{
  "num_hidden_layers": 13,
  "hidden_size": 128,
  "num_attention_heads": 2,
  "num_key_value_heads": 1,
  "head_dim": 64,
  "intermediate_size": 320,
  "vocab_size": 2048,
  "hidden_act": "swiglu",
  "norm": "rmsnorm",
  "norm_place": "pre",
  "norm_eps": 1e-05,
  "positions": "rope",
  "rope_theta": 1000000.0,
  "rope_fraction": 1.0,
  "qk_norm": true,
  "attn_scale": 0.125,
  "bias": "none",
  "tie_word_embeddings": false,
  "parallel_block": false,
  "init": "normal",
  "init_std_qkv": 0.047,
  "init_std_o": 0.00922,
  "init_std_up": 0.047,
  "init_std_down": 0.00922,
  "optimizer": "soap_variant",
  "learning_rate": 0.0174,
  "beta1": 0.95,
  "beta2": 0.95,
  "weight_decay": 0.018,
  "lr_head": 0.00972,
  "warmup_steps": 53,
  "schedule": "wsd",
  "decay_fraction": 0.914,
  "decay_shape": "sqrt",
  "final_lr_fraction": 0.0,
  "batch_tokens": 65536,
  "max_seq_len": 256,
  "doc_mask": true,
  "train_tokens": 140100000,
  "max_steps": 2138,
  "dataset": "wikipedia_en"
}
Each number is 128 + 24 x the weight over its row's rms, rounded and kept within 0 to 255. Layers, rows and columns count from 0. Numbers have three digits each. The size before them is the row's rms in percent of the matrix's.

# layer 9 MLP down (transposed), 320x128, rms 0.281, rows 157-173, columns 0-127
099:155152111153121110132159133120124139155163132126156112122166134092122128101091108097183137118118119147097169127118142139124092117108179104182086123115152114141123130148143138131132131099176144138123135169137153142131144140106153104103136150150118131137166120143186146114192144115136114156182124156118133135127135144114102164120150130106087108131127104066141139115140148137183138092167
105:067147146111158140134108125133148086142159208131149080142112117129097077120134114111128127128142133127088125165123118124134103109116089134140121113137127141102129111122160170155132137170131145141116077140130128136162098097103130086163141137156095118088104156160138138136105160086093119155105116108128137138125133116138106102096097133112150146084134129118132119134105073158127176109144
096:091139126052137168105171122115160120086147169123119154137148104152095108134098105137126116146132148114152156182157117137102132131137116132123140098183086144129138128168135141118132151122130130133089130107155106174128063144120116093117108110120156115136115156124088155140125101116144092137151140094084145114118158125132136180138168098140141113143122128118156118140175131094123128131156
100:119095142138121124161097170127114142113166159091150158125111085102124117098142109150149160126103123126137078059135124153099105155119116099129123116126158112131128137129122102155128109105109083131138079089150139160089128115098109156117127090127111146075106185140083138111097187095130156117105118129086103094146107121148137148131153109145120122148112108161126108110121122144107125128143
110:120162145102158124080139180143122116134135138097142116112160090134140141124128115147126107126145112136115136084108084091136137137147122132167142131137141119131129150096139095090160165161097115081142111079121151114144152075140119077119113138129158098162130141122136120089142089137100148101146143134158128168134123096112136115165126085095162085112129145157162093146154122142149183116134
104:131118118128128162107154155158104156147122120161124113099137130100136089159157153150121140129090118143162130153109201124156135158113145104103140170138143152158147092116104119099086134136117135122156108117160096111161134104102135084107100127114149107153148112148127126155173148143096109107132152101143149114112109118099118148093049157142115129090128146116157098080111131111136164147121
100:105116134116150159106098126146133140120113154152104113124116155140104113143156098123147131145118154086153191162129136136145103119136137125120130070139118112118135111111148117155106163113133123110100097161118117150150079075124109126171138111089165151132112166203184126090120137147139139118156158169148145131151088131133115138101091124146107115125140149128122122165116100080150136165146
096:138155124130138148159108150116145118098143102132119150128142146185136125186101140135166129149148144111090095154146083123165105116089128120102117086137130141112145122139134088115127138149139126116167149157098148123144131162127149166150168110079158114167131131122119118114126136089142151077142105134112145155147127122091101170159071103134151158116133153101172120144179139136138146095108
100:126128143177137117124096132114158097146150104130129074096152153127149066124108149189110122131111116127114103135109118101132155132104147124141148132104095129115100159106160151122171121124143110159086107126114119124150102108165137107160130145155130165159146140112128123128093120132126080121175113140106147122141116107137125128108109154173170127173069102153119128087113145125168144145182
100:120122160174179147146162127133141121093141129138119147117149157154107109150087123165128123158104125165099170155116107151122102111140147121115110111136113169121143119141118163116125122101124092141170174135064137128099144145149110109170107165144148110144108093154157123111127119135118105136164110110150121156156149120182090109131100136145114127131137169160144091136111161113114085176106
095:112096136138098135110122115150116112189141133096094112090163141159128132137134141117127138110139142089104121131142094124138120128128113118131132084115110122151149165161122154143192133089151118137141135193182139145109164104149124153175153120176112102091101114108115122121113090139113122132115152124097133155149112136133077109165177121125104108133161113159133095104081145110134150155117
101:122138139125134124140112136093152137145098066112139148146101145141118176151153090155089145122153156115116106138153110135147128129142086148132100089164117135161118099122124155131174160120179091111077127161186135138096147102112152126081096137099136135158094126169152143168141116122120133110152126152108151150098149097160101161121115110105092137104123117133113149129118124143175141149138
094:168155120151078084128152093080158140133162152086142142123106144114118136129102104155188117129099108150143099087163133103136091110135095150146100102150130147142135083121098128111133153159128131097147143120178130118126127111072192134143147141139129125139085116123128100095123124170145100140077149100161135150110140107158144158134152137119116129126130132108120096126155115104146136149142
102:127119135109109128129116149112142140142132123108152143052144137109090137096123126107160115105116163144145142097145128126104126165122113081120129090116106147093128135139167197099106105125139117144129067077173132129118136131176135136162109161077138166104154134136110112134136116133131151164096080103163119117095124168125146168131126093109120138117141143113111121152106100159121107105133
099:164125133142130108139132142152078116144125159125143147130125110146134109106163124123093138140114138150163065135115136129084132138111135174120118091099128113137174106130146120141103115093134117107206132110089162146149099139111166133141141170152121142114157083142095076101089114103159108123146138133093166127109103091147149141112128159090113136115085142107123167153151120151123152116123
101:086080085140109137135144111157136112124152133169133102202141119133104136124080117104086152089113129130152127080124109138133135100143114136134126150142142145149132110121126139114113108104142131118132124140155179168162106124147103122091161113136127135144087167100137143142147123092150154113135095146161130138115117146152194096095107079125169113139096145082155139120099144106142152134108
107:113141128108145119126119078156123176090179140129142114149108126179107131103156093132180118147145120114141162156078158121116133128117093145157084090113157106142142124098143139145127121119121147108110106137135094096157135098143157150123139094161161111136107125120176107157116113132085160111128137171109162129131144140126120130153126090168117108131103155074140137125117086132123111154079
# layer 9 MLP gate, 320x128, rms 0.291, rows 158-174, columns 0-127
098:095189107135163144151121139155111129143119128089126089105080131138082119159165102115141156143170127131130146116134098102113150138152096118141148143108120133159056108132156182110122090128140130122122153098132136120188128121135154127168159130137135130162113156154138142126096150156092127121146104140148092125134147123134125116132153104120117169139073131147139119135110080134136157075142
098:157096118112141077106109107101125112136103128112143155154113152154121115134156196117133111092134107131133121113113162164084107117117208092145109139037127120109099153152143134110119156159147111112129103121122161131093132181134117134119100115120141088129145159149163135123112133134129155186127119103125127130146151132134122140115104121131143132096113150069120148150113122116152115130117
100:139110150144091143135114106159087154105136110108190090146129105118161153143076159129162152135156182169130151124103085106153162150103133129091150131133142170132116078133132135149160136106132125190139154133144147097129117102166146084149083102165138138108129136124135123133143119120138131120162115128118142122127150095127131161140074119151147134139158135159118119136120156113094130134176
107:151103145125141165139153116117128133174141137138141117152116121104101107104100114125116140115157148167104164093114160093122125093128149114133112132098146140143147140123125131148175177140095116114137150110150115133168121135136164125077142160131132184111126092136167126178140169146156133126098110115114101157115101151110075154142097112168110158090082101113089128141086133117169112127141
104:094125090146171125138120132115118128104110152114136124128139123129099123116147113104138091136129087123127159111159107108098144108135106157114151175128163154108158079145116136141119132151136126091159092110134158087114119123087114039121119138096133109112160158148119122137170128110159072109081134088113107113157151142166116158094134099168151131122150123158112169138124131114128136153110
110:132143153143117152135177127126140135138161154094135174138155143159126142126115164122168153120151099154109138110125128082160154123137107138152135153099091132125113155100137134141140100093106117117122176096121094111162115132126155131078063092148114118095133149103132105110091118131177164132113134139143132119186120098133134123145138135151145158130133100108190158112142161158116114094166
106:137151135178104100090135143149159170120127141143097126109156121106134169124112150132136106143145094165110137077136128180153099120085152105145125167156150130125144091165143163086100130128151178096109154126143137168134125105155122147133082154097103126148120167104133147129128117133166135087138122085118153109110117126128098116140110076170138096122132123095120132120163118147097131134099
104:128114148076137109071157111158164144141158139123111082114155147124090143105112113085081059113079140148150122119135167113115119135112176127091169113115151093117150140104109105084125137140135149138103119092136133127117156089125125111114120136128150136158135142124108150130077113145148165142166133143097148109139084122136108118110109132109079105103133124119099108094130112133148143130096
098:147107177123121098152101153108144096123123120114106119156094131114120155097098143126083162093114143128197161153110082151090093118107141110094090106099117131148113115147085107081100135116171115098127159107167159123136105112127135152118112131165134142151124156124156100138102105163114150134135129129105175106131124131136105164143087116103128114137134140178145115134142146131149093118092
094:156152111112142104111143123121111165130141181131110130103162093121135108186145162140117108149082126147125133122139177110132110147125093121133109122100106153097140086134082108166124131102169144122111125136139135110093117103104148085135113121174099170178115120106133122115111151173128091101125106122158141172131157072102088116120146118140105158126137123126129095147113120156154136091160
101:150107156179167116162097117116137133133097122169135127132112188109156130099149148175123138128132174094133116119162133095103114132172114162130115112154154148159122089124147124180102156138153074105117088110146101144116085114129122108118124113095103123163123172120151142150173108151144119131103129084112124155117139106127106128130128087120158140143125168104087101102102141128145115140125
092:142136137130121092079138173090122094119145179186136129149129129143099135153127125166135107148120127127115137138135135120095131113140160117161158102117127117103100148121123122122133149124078114076115153118089095167117171118102154124147110106112118122156078116137097093125098092156113102120134131107114184108096112114108138150144096175143133111124102116133148112125118161109101064129171
096:132161166108134142096126114124120085148124122094126164134137096099148170083143127192186157149161139135116165112128121095139130077117111121101134148148137189115130090121118148110144143095115127140107135098100127109124131093089148133164136117099126123133122164107096139096147136134130155124133140187123111162105140174134176097135153134132118157149131150110148130152115117150099166144112
105:140163135105154174142120087122111120120118074151127094145131167139094150126132145166142102135146101155123103090108115072141137141144104111083111082152109128132140117132091156122139157083098144089101186079144139077122160142120189133108082142108149127154127154108113099133086102139132116101142097120111110140140126144124143162105123105141105113125113106152135098141133134117135127124142
099:105137155125113126143109173128142113142166150150138129159099155078138088126108142185149130161149134144081110127137105103137123097108131126116123100145130106123116131154116118132130087109077188136122110148128125117128128110107129095103132143131128104149147109117116099110146102121134098088128097077107078127087099158184135104188135109147131129133104123099105137107090191141140128129122
096:180153125136120134111100104126133156089171143121107128147148099150106145123120108119124126113140152147177135162101142130135146118121154126104105099124103161173126160141140127129142127119125099136138097119151127124136080144126150093170108097161117118092171132138138115104116143150104111081156131186126133072106205115187119130109114117151119128128121129112134139103125167080130147108081
094:114122128117084113155080089133124141140132117136133085101107133142152140151130096147079114130130094102136161156136117126137143082130144106104128156145138066169165121187152129138165139118098111149128143133151151134135149113118116121085128165129114082132146137123090120087128137160097163131089158100096139137097134149174123080111154117141123131127127102134098153077148129103098130109096
# layer 9 MLP up, 320x128, rms 0.28, rows 158-174, columns 0-127
105:097097096134123153105097119132154107135138116111115132151170125117104126135116149137136174110106110129154150158115114135185139131149180146126141134134129153129130107158107145133130127101167103118127148120130112147122154114146134129099108098145080131108149101127185137137104109098135134140125153090170116142164089185101136147114164147156116119181148153125139158132155157089139160065074
098:170098159144159125095159140129137144133155151111155156056080101085071093125145166128090177128117135099112106096161111143128147119145139137138137168146102155128092105128117124125119093091114147119147124098141141117135174117102134090171143090143132128168163139135125121117117109114155134145173146123118140130118098108125170140143162137125143134130122137109129113154112114182111103112154
097:127104160141148094089137115151133124179153151125137109120128126091112138115158091145126103079125115097105132125130110124115135120128136118127166131107108123110130170100169069115141116144105157078087118171120115149148117134081085152110155126131148173108173115101137095107162157151109123154115105126129127136153161076128150094111142107131113089113070109124086105129103120125110119106143
109:150142098104123133133076038132145159116140168130143125157101096162127145174124153150124126184130118117106144139125176115137125148117135141138122119141132137095123134115139138129128149107100168076144103131158114151136173113151142165171110139160116151128104167114143097178147136168145097135123137145129118143162100132134134091115134086149156104095125165132141144145121158106158143133150
099:122135136097110086058128117136107147152165127127141124164102128122110090136163084121126135123155130135106137145123118096102137107129123100118174149125103123151118120157157138132122111101133145166122136125155143108176121173141118123129134112134058102120111162080150088128109128108101120120109139115129127164146146137093108091134203088120112149124115157161128078129104109082127121160123
101:175131151140123149152139148125071126104177147128098120135139112183155123124111154105157140109141109120126136146117133128140147109093109148122095140164134146121130154145133164088146064144129135115171145146079101141110132136115133143121144121118153148128183142096137103130116147148185103131117091160142146144116119119119136135139135120162145162132137102091076160100086154120152132062105
102:116104117119196116105121094099114123175108129126142138117136130154144094138088140128105129117108167157138137105113104168122145154134130129176140149134096122126149124132104091162098107092170144143152141106136161138157147136135114135173109106164109149113158133116132088143129103157150116112124096103135112103091158136120122171111107098159103133154057111134179126117121121171103091100124
101:133133146101143112147088109091154111097145114125111136143143121138141136092106099130082111141108097108157184160146170144161142120091161121120100131137142090121170121120130127142140123090097116131126105134174131120152095104153137117123103151084145113167142111075114117131110167095149108106144135151149101176094130153103129124099124102156128099145094096128121139170141147136123095120063
100:145152158118136096143131104164161122118120136069081122148095153169092168130095094121135118180155139089146137134118131115102165137140161166102120152161159080162134135135115115121138162122134111124126156165123143169126102135157116111135168110147136108088135164109146149131121138134143125167123141109115134117109120126142158155125153106145146133157147111158092111053151122135176117108117
095:134125111128144126119172131139154087102175113056109107127164123121126125142131127163091108080146158163183102169163142111132105159117163100088110100148116169104130131105133175115141123120088091125120140128138137130100118110136146137122173152133131112154126155127144125147107143112086124140112170099158117118074121112107159161123114156135115120149120133076111163146110126132132099149114
100:129132147118152111119084129097131102103136126117103114143114155086145116112127093133158123155134150166128157073102103119145103107127141150106150122122140146073139126101169116149091107127133143141153086136110151167139119115179148098142115131150125102119145126095165126172148156094124132167145115112100123119135112116083133115176114157131138181107111170102132154073112148177157140130102
097:097105122133130129193137116124139126106079110152096190104116117071153118111144101114156123107129102110126110098127104119133142141131134091152151156131119093103118122109145139109091138150137137154118155144151141153131140080106116111118110068097105158109106149129136107110123098093122116159117147141093106126129134114181151130118124156098158151150147124110097095118142070114090108161081
091:098130102078136105130153112101130193120162146156181125112100138103181146075086111127092112113097123106108151135111122135144126104166120132104168142094073114130117103123152144130141181119146098088128108157107102120126177139119113124108099112116128116147120115114127082112099141141141102098143122099154115111103138130121089125140158150125114111145102107162141135125157157122093125098101
105:135099111162129137110138116115125103128093130111152121155089137078091146163112116157119099158076116138138140127142105110143106155150160146139118149102090113129130122160130150087149126123149097098149118144102126132062140186119116150169173106090139107113087106117088131105149113109109153133085136111149139086131132123105158089109131146087137121094116134173161113120132134095138128101099
100:113123099135166110131096148117132100155101125189153125138113148168123107128119122086113136122122178163174122140114123114084088102162205090146101125141113124110169153145165126138137138161133140125101154117112117105126130105135102102116127134123165131130137167158082153169151113162154120162134142072110107153121140143133130120135168092152150101152155151104128107129131109136131105151137
100:129150127105105112144160105111149186098126108120157126113087141114088140145074102134153095156113198123118140147141179127099148155111144131134104114133136102128110125127160119107140151163144113128142129110132133143156161142125128123111163128167121124177133163112156114112104147158149137134101163143144163145103153183132086113109162137147103102122070140115128145070124115106127139152105
092:112151149095144160133085057108151106116113107153147157106106070158140126115107140144140100104123177114092107099137144125159123108078119133117133107123124097125153117146122112149130181133135135092128135134125116123112127126113133124103107131162142103110116167150100123089124168131183162101138172093157166105102113121100151155135082099102104108161163137140133136126116135122127164124161